config.toml
d_model = 512
d_mlp = 2048
vocab_size = 10011
activation = "squared_relu"
positions = "learned"
qk_norm = false
extras = ["capped logits"]
init = "normal"
init_std_qkv = 0.0251
init_std_up = 0.0251
beta2 = 0.95
weight_decay = 0.0
decay_fraction = 1.0
train_tokens = 960500000
steps = 3665
Each number is 500 + 25 x the weight over its row's rms, rounded and kept within 0 to 999. Layers, rows and columns count from 0. Numbers have three digits each. The size before them is the row's rms in percent of the matrix's.

# up: layer 5 MLP up, 2048x512, rms 0.154, rows 1974-2047, columns 128-191
# down: layer 5 MLP down (transposed), 2048x512, rms 0.147, rows 1974-2047, columns 128-191
up1974 089:528449537487510523497503556511481530493546479499522497475504538496462475518487521529515499493481510504556471518488447471500491482536527516491508525490455483528454501451494494526509527511484474
down1974 097:511514497466509499461532504490517538514504499437489483466482488535455541529501454490504494477492469520489466506484513494490464513480527532469513507487552503502491467526516506475454486485520497
up1975 101:478493512454484512512556482526508509544509526468517529492525552516520488475520464534531472534516508538528499529505452469472483462496462507537506513506496525531505508544525490538497513512510514
down1975 102:485494496520510537516455484463504543516488492500531521532505476518493521527510501507500521551509425470523496533554534501450501453500521468542515513522498471491486501503519518538526470524483466
up1976 082:496510538553526435438486508515485458470490482466467575487537499514487480489501511478464503501477513502504529457511424475474506492512483469521440496551523492518512474488482499530503521489508563
down1976 092:516498504488551454491503521516494465506498511507517525462504500523523499523483478506482470497461486484500532530451491480498477496515491513507533510488498503504476550475469514516558509453505538
up1977 088:488510499550493523443495509488472481534502530515477511465491511533495507529529513506530509496526476523483499495515517523500446458519524525514447496567448521458480527436520520451489513489505522
down1977 093:555509463474491504445536507509475487492560513485484514481529499464477523515491511493490482492467542479495510462491500485495486519461511470486510508498498492539495489540502491485524502499500479
up1978 092:542490454521502481525520480501506494536517484512518478483471488483512451494481515518463497478528520503501499480525491516479506498458515537516523534481504529501475450547523493531479508481484482
down1978 096:501452504477500498475499504518488437515515523501454506453468465474507545496510480500488528475457518530536514473514523502555442452495520460505530536514516497489523521483515484505456465495507475
up1979 114:495488477482529484492512537469515495513525468509492483478513482537532462467514476494473505496471516472478474504493495524488488493471474461520544488488503504526551506509486505494496489472474462
down1979 110:522470479468504520470508506475483486496527491509546528521487459500524506518479512483487516475521483471459520486487523466509528485460517492514498510519491503518471516494497530518525464443489496
up1980 098:471492491487511452517536485522502478492542527496544518478530506441574486505474479497530500459530475472465488483507518491514522474549443528495548510488459496523499501481507517484501540501497505
down1980 088:502512466473520514498515497447488493487526502502496533490503468526507524529525451496471489526484489482487512519478497522435491470519515497450555508505501473418463512508514466460558467515503460
up1981 099:433495480513503505463540493515516537560549498496525485526477480481484505514458528485526459513495498508480472501522513467548498547521499511508509466503508527473470493564484522518482501508457512
down1981 104:542510480476527449513496510490450472462487530496486493504522465549492490486505516487500514524501519553530486484493468505542501547544483519507529481538456461486496478520485512464487491486530532
up1982 094:483520503543514443488476466530526521516506513495496522480565494497554566481468473487471535500460554534521509461462476499498486540471486510474431471506492494499501471534459467544472516491491485
down1982 100:496486500491475463506527496468465471480478491519526490513531462524480460495480495452522497533526534526495467521507497487474523517459495524540489469535494459469546515471494534483518518512518493
up1983 094:468509482457514546504479543511483525470499497480465457494505497535499481435462466488529554451490495471534506555510503473504521520572464499527513518532494508472501519512539453496507497483507512
down1983 101:473553552469518550520478530487488513499522497510487516518526533457500499476463490500498503508504459476550491536516456462501546483507508488498505450502458505497511525512536474521533532520484472
up1984 092:514492448528508507546538481481535537507548470541560485511566472487484515503500476475496527534518526488527529481536500499471498506556524495554501490536517524501558507506496482463507472479521481
down1984 099:521453545470499517492511534530508479571477518485478469467495482463495518485516522500507482467533528477491487495513475490507535532508532567443486509522521468540505503494506512490519514510500502
up1985 093:488473510514517523519485529508477472491522518491514469474458487449545493505495543503488489498489469475550484478507478466522494474516487529466473497527483515522507454488505509526463453496499481
down1985 094:515527511512512523546462531504463498501548514497519527492504535491470542457566499486504499490475495544527506535468469498497488504528522468480490481472494517523441553509526539548454497498494522
up1986 100:513474470503494511470520510507508541513501471502513487471498489522526494485493475512486489525480465467488530513530512475505467487471500475480504514516502488496444522513472468495534486484528510
down1986 097:497507494511497521466491515479508467475535470509511469465509493460505499449490474475486455450446476467519525501513490481507486494477486467496466518465476488477462514494531470527504505515478501
up1987 094:520534463482452474503525472511482509462512525500489480495508495466502459493537515545518467499517445465511505465509554485496502497501457580494522478505485427499551545477514470471481475480503493
down1987 088:477515488525494515525480548508473548505495551491478578465469500455512500498481520487553447507527464507527504502518507550482457493500505467508520470533530468521528495548429533480500527525539515
up1988 113:501507450508513487497496510527511479506527515481456478522540453481517526470577463504505474459490532494467501509547527511528480484481536489541457489484490487487482504479495495466488530518512542
down1988 110:481539498490520470503520551504492538506497503522496498501506505558497499505487488484522480453542494495487495511498511496514489525480544507551523528517493486488491496476517446497508473553476493
up1989 102:537459452491530526520526495503519520488520499486513492523513534509535459503502531489457533495510524490481469517517523478506500481528501482485520474543488476502496460498505476484510497518497484
down1989 100:482482527531469504527472476516487482496488499522454457479466497522473546516512472481515468526475523502521510498464482500493485500474476506483504508511458531482490476544542485482533510464475491
up1990 096:479521458521481512494492476451514490503512475526527528465519476523498458506504485451490487492551476553533472494480466503534514507507510515454517505498503517496523522514526522520512510490502500
down1990 094:513495454535488500499475506550496473522510491483481475522499488481500472509490512517513527502560495499517526498491491471497520481457505450531522461539503525501517496520471493493567467534509517
up1991 085:509506432492505513543472519522511486489480517521448482466479500489495474479499522561498459501479503465487526506504492503514466491464559540527523507475479523472492467486501517518468496480514527
down1991 091:487529532498471495495526520489520520504541487490484491495505560497455512464489503555479490507474502533491477518526545514493517543513466537482429484485520489463485461486462527505505510513512498
up1992 102:518547475475508445481481495527498472522441508509474503459506451506531468516506464470511539453474439522502506552486446482503487540546492499516479508519497512493474476517468518497519469517485539
down1992 101:533479529515479518548581513539530464468498552518503490526500523515483474477486532512542485556515549483480474477555507457484499477518462486457557476510487490491470508504499523488488540522504500
up1993 110:530510523509520469490484466524494466519518501458459462460495475540483488483513514466520518472514467540512484548504519446525521534501514492509511486488510519475550493474475507512511519485500517
down1993 110:504503490490481504470489504554544490500486472465457461470480470481475489469532514521503545483504473510504481484476498524501498517497529482486488516489497490472491512522505476518516516488495473
up1994 087:478510509473512494489475520522534519480476494546474533518538475506513484479527452465510492489503493565493557511516504539491483523457474464504452492498513485495514463513535528480504520462503551
down1994 095:511486515501489477469515501492468513464453437528512535493469518486509503463499474484520436482516537469539538531501471540487514504496503475469504460511515465478522550516507523496515508443465496
up1995 105:477556505518489480507494518467495475484498474510547537548543541534518524479488534538492488513450466461502525461504486471542494519532517511479510510462469540496575482486548508531482497506472499
down1995 103:504481506504530489494501493500478518497487549505521504496480515449500509483471529492444514525492526471512500460478501508513476524468513485512510514515501490516470506485479524506481559474506462
up1996 114:487516506529497489537465469507467480539487525487534513472486503509457517515513471551475529494535513497502458484515526489533493519523472477509520514482475491481493549484500501495492498471457541
down1996 092:505468473475497512506487498516438469493470528521478521468473484522476479514501507475485459489500481522463487468519503479481484529462492484509513480469532537476507468514482532522502461520513478
up1997 097:506496540501507506535531512547493503503492539509487505474529530515553480499507483512502511455484480482459512460441465510526485539507533531523460523500508537488504507520482474530494478515477520
down1997 096:537498497504514537493454465508487547488502491554494478500465508508462498495513472506526524484446486521476503540535507474467475520503503514464532464517520518510484495480485505476546476506458491
up1998 103:522498558501537501486549471484489501504484528493543507494490487487524479492496507517503470559515517513463502494488508482496461516498515491467448423504506463472453475532546519506483531442485463
down1998 103:483512563525544507510522502528516528487468537516499488507501514470514499540459500549514496484453490529466504507537482521509505527478514517513500561502513513510501488497539521470498488515516488
up1999 100:486535492473493478541462468533536516524522466506508550542538473459514476494465512517476525517517501540502497490470481495491471536489531515492512481504537503495481461480500509470498423460509493
down1999 089:427459477475510518514493499456509500509479514473500484461491527542487510512494477441484480456464528501536467455520511531532507483515496525527493498474474476457525481564504509493474473525525515
up2000 104:490490486494540481509502507471437475446482498523578559526518456515518467485541512478504497522467524541494530488519525516497473527446530479502511496487463428477482520535474490488497477488481511
down2000 102:495508470566469456484511525504506544465486523517526535488506536468509461510469520453569515494501533525488515502474532490551491521497444501523491522541479502492500494508445470492515505502467471
up2001 107:494492497520501521523491484500499498515501504499486507471524448512518451529505549502489476495500491525492508499468516501526455523490536475527484474482434506434517506490485500473524486518476461
down2001 102:457509524544493516475507546533531477477514512497491523447501532493497501524496521483532496534536493522471519511496438503486506504456470478504521527482511531491501529475520454512521490484493505
up2002 100:469507505468488515493522529478503464507524515476501484530511486484445493425489457543534491532496467470477563484513497552535512514495475528533469497477484480489503503502441492511543527500496467
down2002 090:519476529497570483535491481500487520484518485495492491497478521507516491505461498460475469466485507494524467532543489461477487454546507521469504528502513463500497494510520503506472484518503503
up2003 098:525466497475475468555524467469524476474472503506481500498500499496503489542519493444503491496540521525473489502505472495526485537477528533502479496515509512512497545458507476521505489503437491
down2003 098:494499479489508485525446482476483484510539510491471510479543526522487484454520512490511490530528493502482487548550468526468486476521471537464540518497490514520492493489506505512497492511515505
up2004 104:499526473511514509524497467473519514483506543524527505515515498515534523485524480478542529501475508458506507457451486527476521495508495513523459486542475490503542461506484476488483519545509509
down2004 092:504434509485509495499544526525507460521477549502488498484476532513523557488492518484491502471459513501481538491521482502450532511509531511464513523488517476526457505530488524461477497495481471
up2005 093:504497492526487495485538526536531448495556460511546458490497476523527463508514536532529514487471475519492469466530522417508466486509521491550500502505512479504552514552518518526470481465544447
down2005 097:528475504540543486554478493482531482496518509507518488535504470495434533450500486535487491538515542517526537507550494506484464508469496475486523447486511497484505545546461488491449473513498516
up2006 098:520560487480521426506475508546490530514491504515482533482497494482521507506447478473531499460528503492517466505507529480532487481536517466514495434502499482538537475504514542494485508505504499
down2006 103:504490519537505506497484502479541500465549502534492497490516502467542521527483475473482493534541528524523540514500536482474537508473482464554507500507540524481507466497527530506515483514491486
up2007 089:538478488494497551496491516449472483506513477509491531501540528535477490540531472531521524531500540483511530454485486565493517527471482458508494509451536531522487532487513519447486521494484465
down2007 093:518513536526469503493493474528493474502506488495500479467512508538485485490468503523515485475535450518511487547541504485504480495532428454468525494503501564548525449469478503526492483494506516
up2008 113:516449537457529479527485554496467491495478517513521494520505506513477520516458474513488510495498483502496502526480490517511468490515526520507514505520502478517490511482468464505494516494502501
down2008 104:523494489473523485512473465487535475443474482505485488487476512494513534482502528482532486494506533487515503533478456466492507567540508513451487523481507506486505549531535507495479415518475511
up2009 092:521458483463480528541523490469483489493437516538494480507519488493508456514475487512478527502453486511462526535471485546503472497484528507534514497457479485469479468495474514492502503516487492
down2009 096:473487550536521545541503450454487489494510451457485546509449517522463487475492526485491475508484500519492559524501508505512502505490500532544481538501468486492518475514469502517515478519492504
up2010 097:511496501514488536453514483446448480541528502537512492487535471518518497454497528418471529508541493474509490500497496501516501522509547546483516501474486475458495437462503467484503510470501491
down2010 096:520519493523456489491515524480506506480504497453499497490487510526488512517493508490472490492522506491497502519483543534480508491495516489495461495509480479473504484511511521524509532521501494
up2011 107:487463461493500524525502449492527481510504542454494491493508510456526504469510504525498489500488459484502498484474478507508491471491515485479505520495452522478486512512560499509476534485542459
down2011 110:485471512459505486504498502484523493504512474524483517495516486480512503507456511467453521523473485481446498487468485492473422447471496480524480512507419502492464483469496510450469489531469504
up2012 105:449480465457534502461511465559486498484493473474492540469453484461495470506502514478481480485476497511484496483554476470522498531498471488542557505498501497457496521486541490475493506504504509
down2012 109:506518462434546494493513542523496471473477504492506502480526493520494496571513474510542522535486505512479480582483508475499493508509462490439508471539466475512491549513486509494490512466534496
up2013 098:497545483504521493491485523477499522513499463468492510536536529478482504484550449474507528516527508471478504503438479479511488530504543534512529448522477522519514493490519522508449491527426522
down2013 097:487535536461488491464470500519502489502504497488505521486464504505513502481538543479483508510504493512485477539496509472535526496478460566519469499479472504504521485486499516522481493494482498
up2014 101:495488490463491506518499473487469500525455538500523499498513503470527507527523527433496497519515487548454508492480542467510503518453505492501556446542496539461491499489456489470499481514481536
down2014 104:475502505526518489492449524543501544476466499507482483539491491480496532484494541546477520484516470462486521462499550484458480514472496482492504501517510512492505512527475505505546541521529515
up2015 080:536538503524516497514499500483522516545496503478468513554487555511498504579493484476461550472504471526489500488493488473532458487529475487480493520525486504500511491496498502484497464467501549
down2015 089:458473502498481505533464535496474530463489452530454573539509458524504449480538509470529498476532518497521461537486488523521507506518480484533517485509495506529484505458495530466485490499487458
up2016 093:478513524514511504508504497527500484512437485528504522479465450482491524514478518488506504479528499510516491512482500531506492501453493518528509489477561457485455487510494536486510508520505490
down2016 100:512456434490525552537473491484476512485445484541519480465492498549545492468525491497466502505519505491495539482504500491506452493500520500497542503495507472523511485523506522492528508528541485
up2017 088:463495505489519480506560440512486512523532483503486505510472528439501489471492525503494503495485468465497520494527521490488525526523506517477484488475526474467480559491520477538494470525517466
down2017 096:494478490468457533501476475478448512520490507470486501491528497509503483517515560509546497474542505513503432470483496470548507488485545498504503483518552564506501454502468532505505458464536542
up2018 088:478510515514496458474497532469482561480498492494508496501520523512475483458438474510529568525502494507535523468528474489521517466489503480510514488502513536451497551519491498509500456500487481
down2018 091:533458532538498488526481508476504524463510506477498511509481483444479486563504505507529494501530512541521477492467512526473464463484473502505523500534490507532541494489487489539533503493553513
up2019 094:515500516514527480530519479506494519494515479498484472498480492544502511471493566521488536477456465526509517517495507533504508526512523477506503478505526510513495528503501483498509522519492507
down2019 096:529515453526492518532509502500501466471502542491529498523513525521516512488483540529519488476503498511464506513493551525501507506529616488507450517500511515480481489505508498502473498523504504
up2020 102:457487517531471475503474457488433521520530473455467518467513471538491508515477512491520488508484527516517490442497471522516509494495470520528489492525519533527449449510510510522497493510517533
down2020 102:478516466514463508477515526461469448486441511529486550530494543480453520482541550472481506512505475480537534496470497477491509515502493487517516455480492545485520532514450517506535451523497520
up2021 099:507496461480521504449512557554473505536495544487482499444501493526529523462470475485505552520481483504541496497440537502489508513529516496512482465563467504470492473528529492467497523510527485
down2021 107:500488476491469468546471526526489471472489499445497525487532487510497486491515496525473549565479494487559534485479515501482506475504516517480468505532495489480484509503516478466509521499547518
up2022 078:506493489521494493491557518495509531520522526474445502477486503472490497490492532526515539509505498473491520491502512550491500502489545503494541493513492496465468510528538484468511539466489487
down2022 098:481537462504482525503489444482496494522550485512487494515470479542494516506475495493469497487490470512459486544500555512523482528490490518478516512530543477475479507526539464462503486507555466
up2023 094:481495499530522457523517496526451491549512523478506513461481569543514472488498532543475523493487474489503533490469488477494495510497472467515507446527496468480493487468529542520487527517513523
down2023 098:498506482471473504546474543510545495501518498490524463530510465512477464513465523499473482501499524531486478519515509496507474486502505482470467507493553492468527505497481448473506504455482513
up2024 100:490479480528491497497504483478538497502501502501531521509493436465555496509511509487501505523457496515515494501462460484490492471514528527529523477528419502521488550534478520504480505507490508
down2024 101:517524527521474483498499492504503489493501550532482518500494517514522491472462563496474556522506502479512479506498487499530494553504515509481508514507447453526549489463509486494525483532473517
up2025 105:485479482528457460487470479500470534448522504498498507504527513472497493562489490482516493508495536470504500504466514472479466474503493470506501501503463518517476471487492484507469484488547526
down2025 101:499509492518531510521457502486495468497506472550485488475467523517514473500495509525497515485520459540522508479541487481471515494508511517451505506489467506516530435483514518477522500493469541
up2026 080:464450525507489532481528462476472494507531511465486488488504494554535527491514518478477508480508484523464563470561503520455475497518471489496516565527499510497472497494508496505489481523463502
down2026 091:501446497486496504477491484502523460508489497443514478493525501525479508542546474488471482505479517516459507462490535516466518540554540514504458470490504561486503495476510486471469509453551486
up2027 096:569491491498493507466458484482471526506494504496517495501507520522539521493500442497510462513489498537514461464564464521462535512561498491486534518538504502511444469497533463497508513500540474
down2027 108:495489473517517485513507504478540519538494473522516523485505491504524508536458479519491474487519489516442476530504542496441521505471504530489491515517484510537451497488455536488480517517513513
up2028 092:500506495486463483484487474520524489509459493495482537467495472513459455469515491499548494503518446464526511469570442472496523513507536496487501510481477497481510458535517508465501536498447534
down2028 095:526503505503488508509515486448525497466521510456517478528513505512458483518505540476479529487479526514456508496484521516486522508532508497457459505534542519506469493499498526509516504520535535
up2029 109:504486465493505489445519495476452510489495486514509479521506491533482472466541492491503486524501501540517535511496464506506483515476492510497530520448468476454472537482495493546515498471515527
down2029 095:491474532514500518535464493526492481497496504484523457511514512506504521524458497488533521520494500502490473481491548535486530464513524465474517527472508528540517507513508491472478475540502467
up2030 093:509496498513491479532531501520495526602484512550501476503515510452504473505500545495464523415509461467520438480479486503489512495488522517529492511484514494482581528495475473521477478490505504
down2030 093:506487490505499485519545476491500509543490501497441496492522487522553459492518493514453492475481535483515501469509539490441532512499488519449490472490483530485543493499457448467491485524496528
up2031 111:502513474459500506453495493476480501488494515472500461509534511530472492493490526480490494517518511530526481504521487488496522532527537466481536514508483474520492475514505455524485511510517485
down2031 109:462459526481490471480520486475481502490544475483519496556482489468490470461505498490506529486538437513520495538500470476505469496514542548473462511486516500522503509481522483521506520504507489
up2032 097:489516479476483491473507512499490493482541542497512483469493512501491506506501487522511498487488499503499447502548533468489504525526511484489526482516470467501491477495548502508508476505500505
down2032 098:509501514500544512535492492457521519518474506523536482492517483492514513559510491535502511516493474488512470510498503531570506533514492514497503512501500517525478514523480495466478521503515449
up2033 102:513532511479500456515529519524509502497516517495552511481481465492457491536503460472496494496505498495492479505533498478493513499500462497491525505432475491519491483539483469522495495515553491
down2033 097:482503518478489497474506497495481517495467468499482567526522507528489460466460488462531514511510527532503502461461497500457493476501514473470487501537475457434506547521489528473521492526484498
up2034 094:510490524466527530491510497505527446544492500497489469524491495529508505511478548531443509457492526520487496472485488525513529493489444496494489527468503490535478480525491453542514537503482534
down2034 096:539470530473444516484454526527509507492484521500532491498513499485489469511524475490455435503466475519468532502524538489471537474478480498504443500454513445461449486501503514494514472519516529
up2035 100:490511488496561525454544472499506519524520509496495480458478506521481496486544470489514473479469529520498469491510490506458480492495519520531514525504501490529478554480506457502509499490505501
down2035 099:509509528495486489509505551458502481466507503471524510521469528480477497477484519496462484506497500506528497471493517496498551489494483482544488502540499593452503520484494487532465486518465500
up2036 095:470478511515501546440543439466505519439524499535486538474494466497510470494510515493498522526465465451509492523539453470489492490461501474495505511506453494521488537487455531497507535515515528
down2036 100:505535508526515455520476524445521459536466445455532528461471520480450560543474503482473524485506481510503511496486539491512498459475485511537498487484508494496468484498483504477461505550494508
up2037 103:488509473501478469475548510493481501527517533516499499516524459506505512523532489486480506502458533456457495481536537514527509496495484498511525564502499495524524521453487493522513524489504470
down2037 097:480496530469490522476464512490485539499478534477503513551434485501491474497485520481481512452506527488502506491497484488495523501478499511503471504487484521498522568521517509460512500540491470
up2038 093:496518525447518493515542543525515451497521568492522486543484517515495522541467509524537513517477537539460520520527515561502491468500524505471546489512474536512504450494499482526490464437466448
down2038 098:510495491474462461479473554487502510530509527523543487516539540507493525494478496498528504469490443499490464502507531497493494514498503495503470547516519542479525482503504516521487473532491497
up2039 088:520482465496495513520479503489498493507501469499509462502510501552497490523493501530475486481535497506504485506524508492475473449478490526528503518500466540487563476447477520504470505522491480
down2039 096:489526528480500486488505462532532450518471520488453495528472489501443513465525520548532500507503543500453507486502448513487505477491482507481473467498494481542457531497532503496482490519476506
up2040 108:550533500447524507526576468506481471432550480484523502546499494483499511548501489487503500543493454508477491477500495540506486516513460499555498474531484517511505483537526492471481516523491488
down2040 107:499488499497498472495526499490474537532474514527504501444484542498544513530544504493489489451472552531522477502491491441473497503455484467479459490521478469495479471511485497520512507531529511
up2041 096:487508545496539506464507542480499502479499538564504479522480515449560513476496544518490522481465465522460472517503496506477519501479494511464528459506515505534494445489495525433486494478468490
down2041 088:532527521497481475538448488470522493481517493475518501478501507518445517496504448449490455467474533481504507510485514495504512518560510450512502510497476508516505517475523503493516478498532485
up2042 097:488476475533471491537528491503489481514508458516483447444461496454499487518526504491513482458490465493482477514557509534523494477495507519487519526531473496543452503534526477498489517481472499
down2042 079:471467523520494462466492492509548495522546470516509457493494477494486492456481496505473507466466501520532530529448505515505493485527476499471480510489492480470483480473493502529493524551488498
up2043 088:439464502502480503526474500533506519498456431480544492492441560504486485495518520507473519513459537501525510528508504534504496485472514501520492541489476494522495453463512490485493499479552489
down2043 099:496477527443494512531556489501486482496494484504522457523541480474487524499556485483492501513511540493464460504473486522467500501564468509466532535512495503499480552521520504511457545545516465
up2044 094:451512483546478490460469457515519507493503525490479566471500494480497540463505533490484479491503484488517525454451462496553487473522499496471492488492525508518513487509481518494505517483577515
down2044 097:470506529512510502506492489492500459486531470521482521503475495498528526491485497509503515499507539494541508454539544484494503534532528500467532508517486491469534499488514515471525483518470473
up2045 108:507491469496487476462543515500559534445494480557485468476516483479494498475518512540511537518476522562517502481501495480539520534473489497492484516490517443464535489499509522506477482504440465
down2045 110:514522464486509523476466543499557513522525451481549517486483492502506476512469495535523475492518449514489497514530529504499492495500515489490517514502531476485508491545497474490488513515478467
up2046 095:520469503495515493555515517493547506457497486511513497464524508482546462493494500520483495483529516456477506496509520513491540505500537478497489443507492496488475489502483507544475457483488510
down2046 086:535504501475497466529489506484493471539495508491531534537488493534480492445500563467504471554484495538530499487511499504523466489503491513491494502516529510481530528535531483456527472508463500
up2047 092:539488491504483499509483462493505491518465497506537535487463555487529479493575445455504493495494516497525491512557537479514481493511482489512509464530520475507471511490544498498534476476478508
down2047 096:469492516443486517494526515511532502504523458509474503520510527501529519461471509535494498501468488502485524520479498508478528505497475462491479472490478498532487513507500586493498492506513571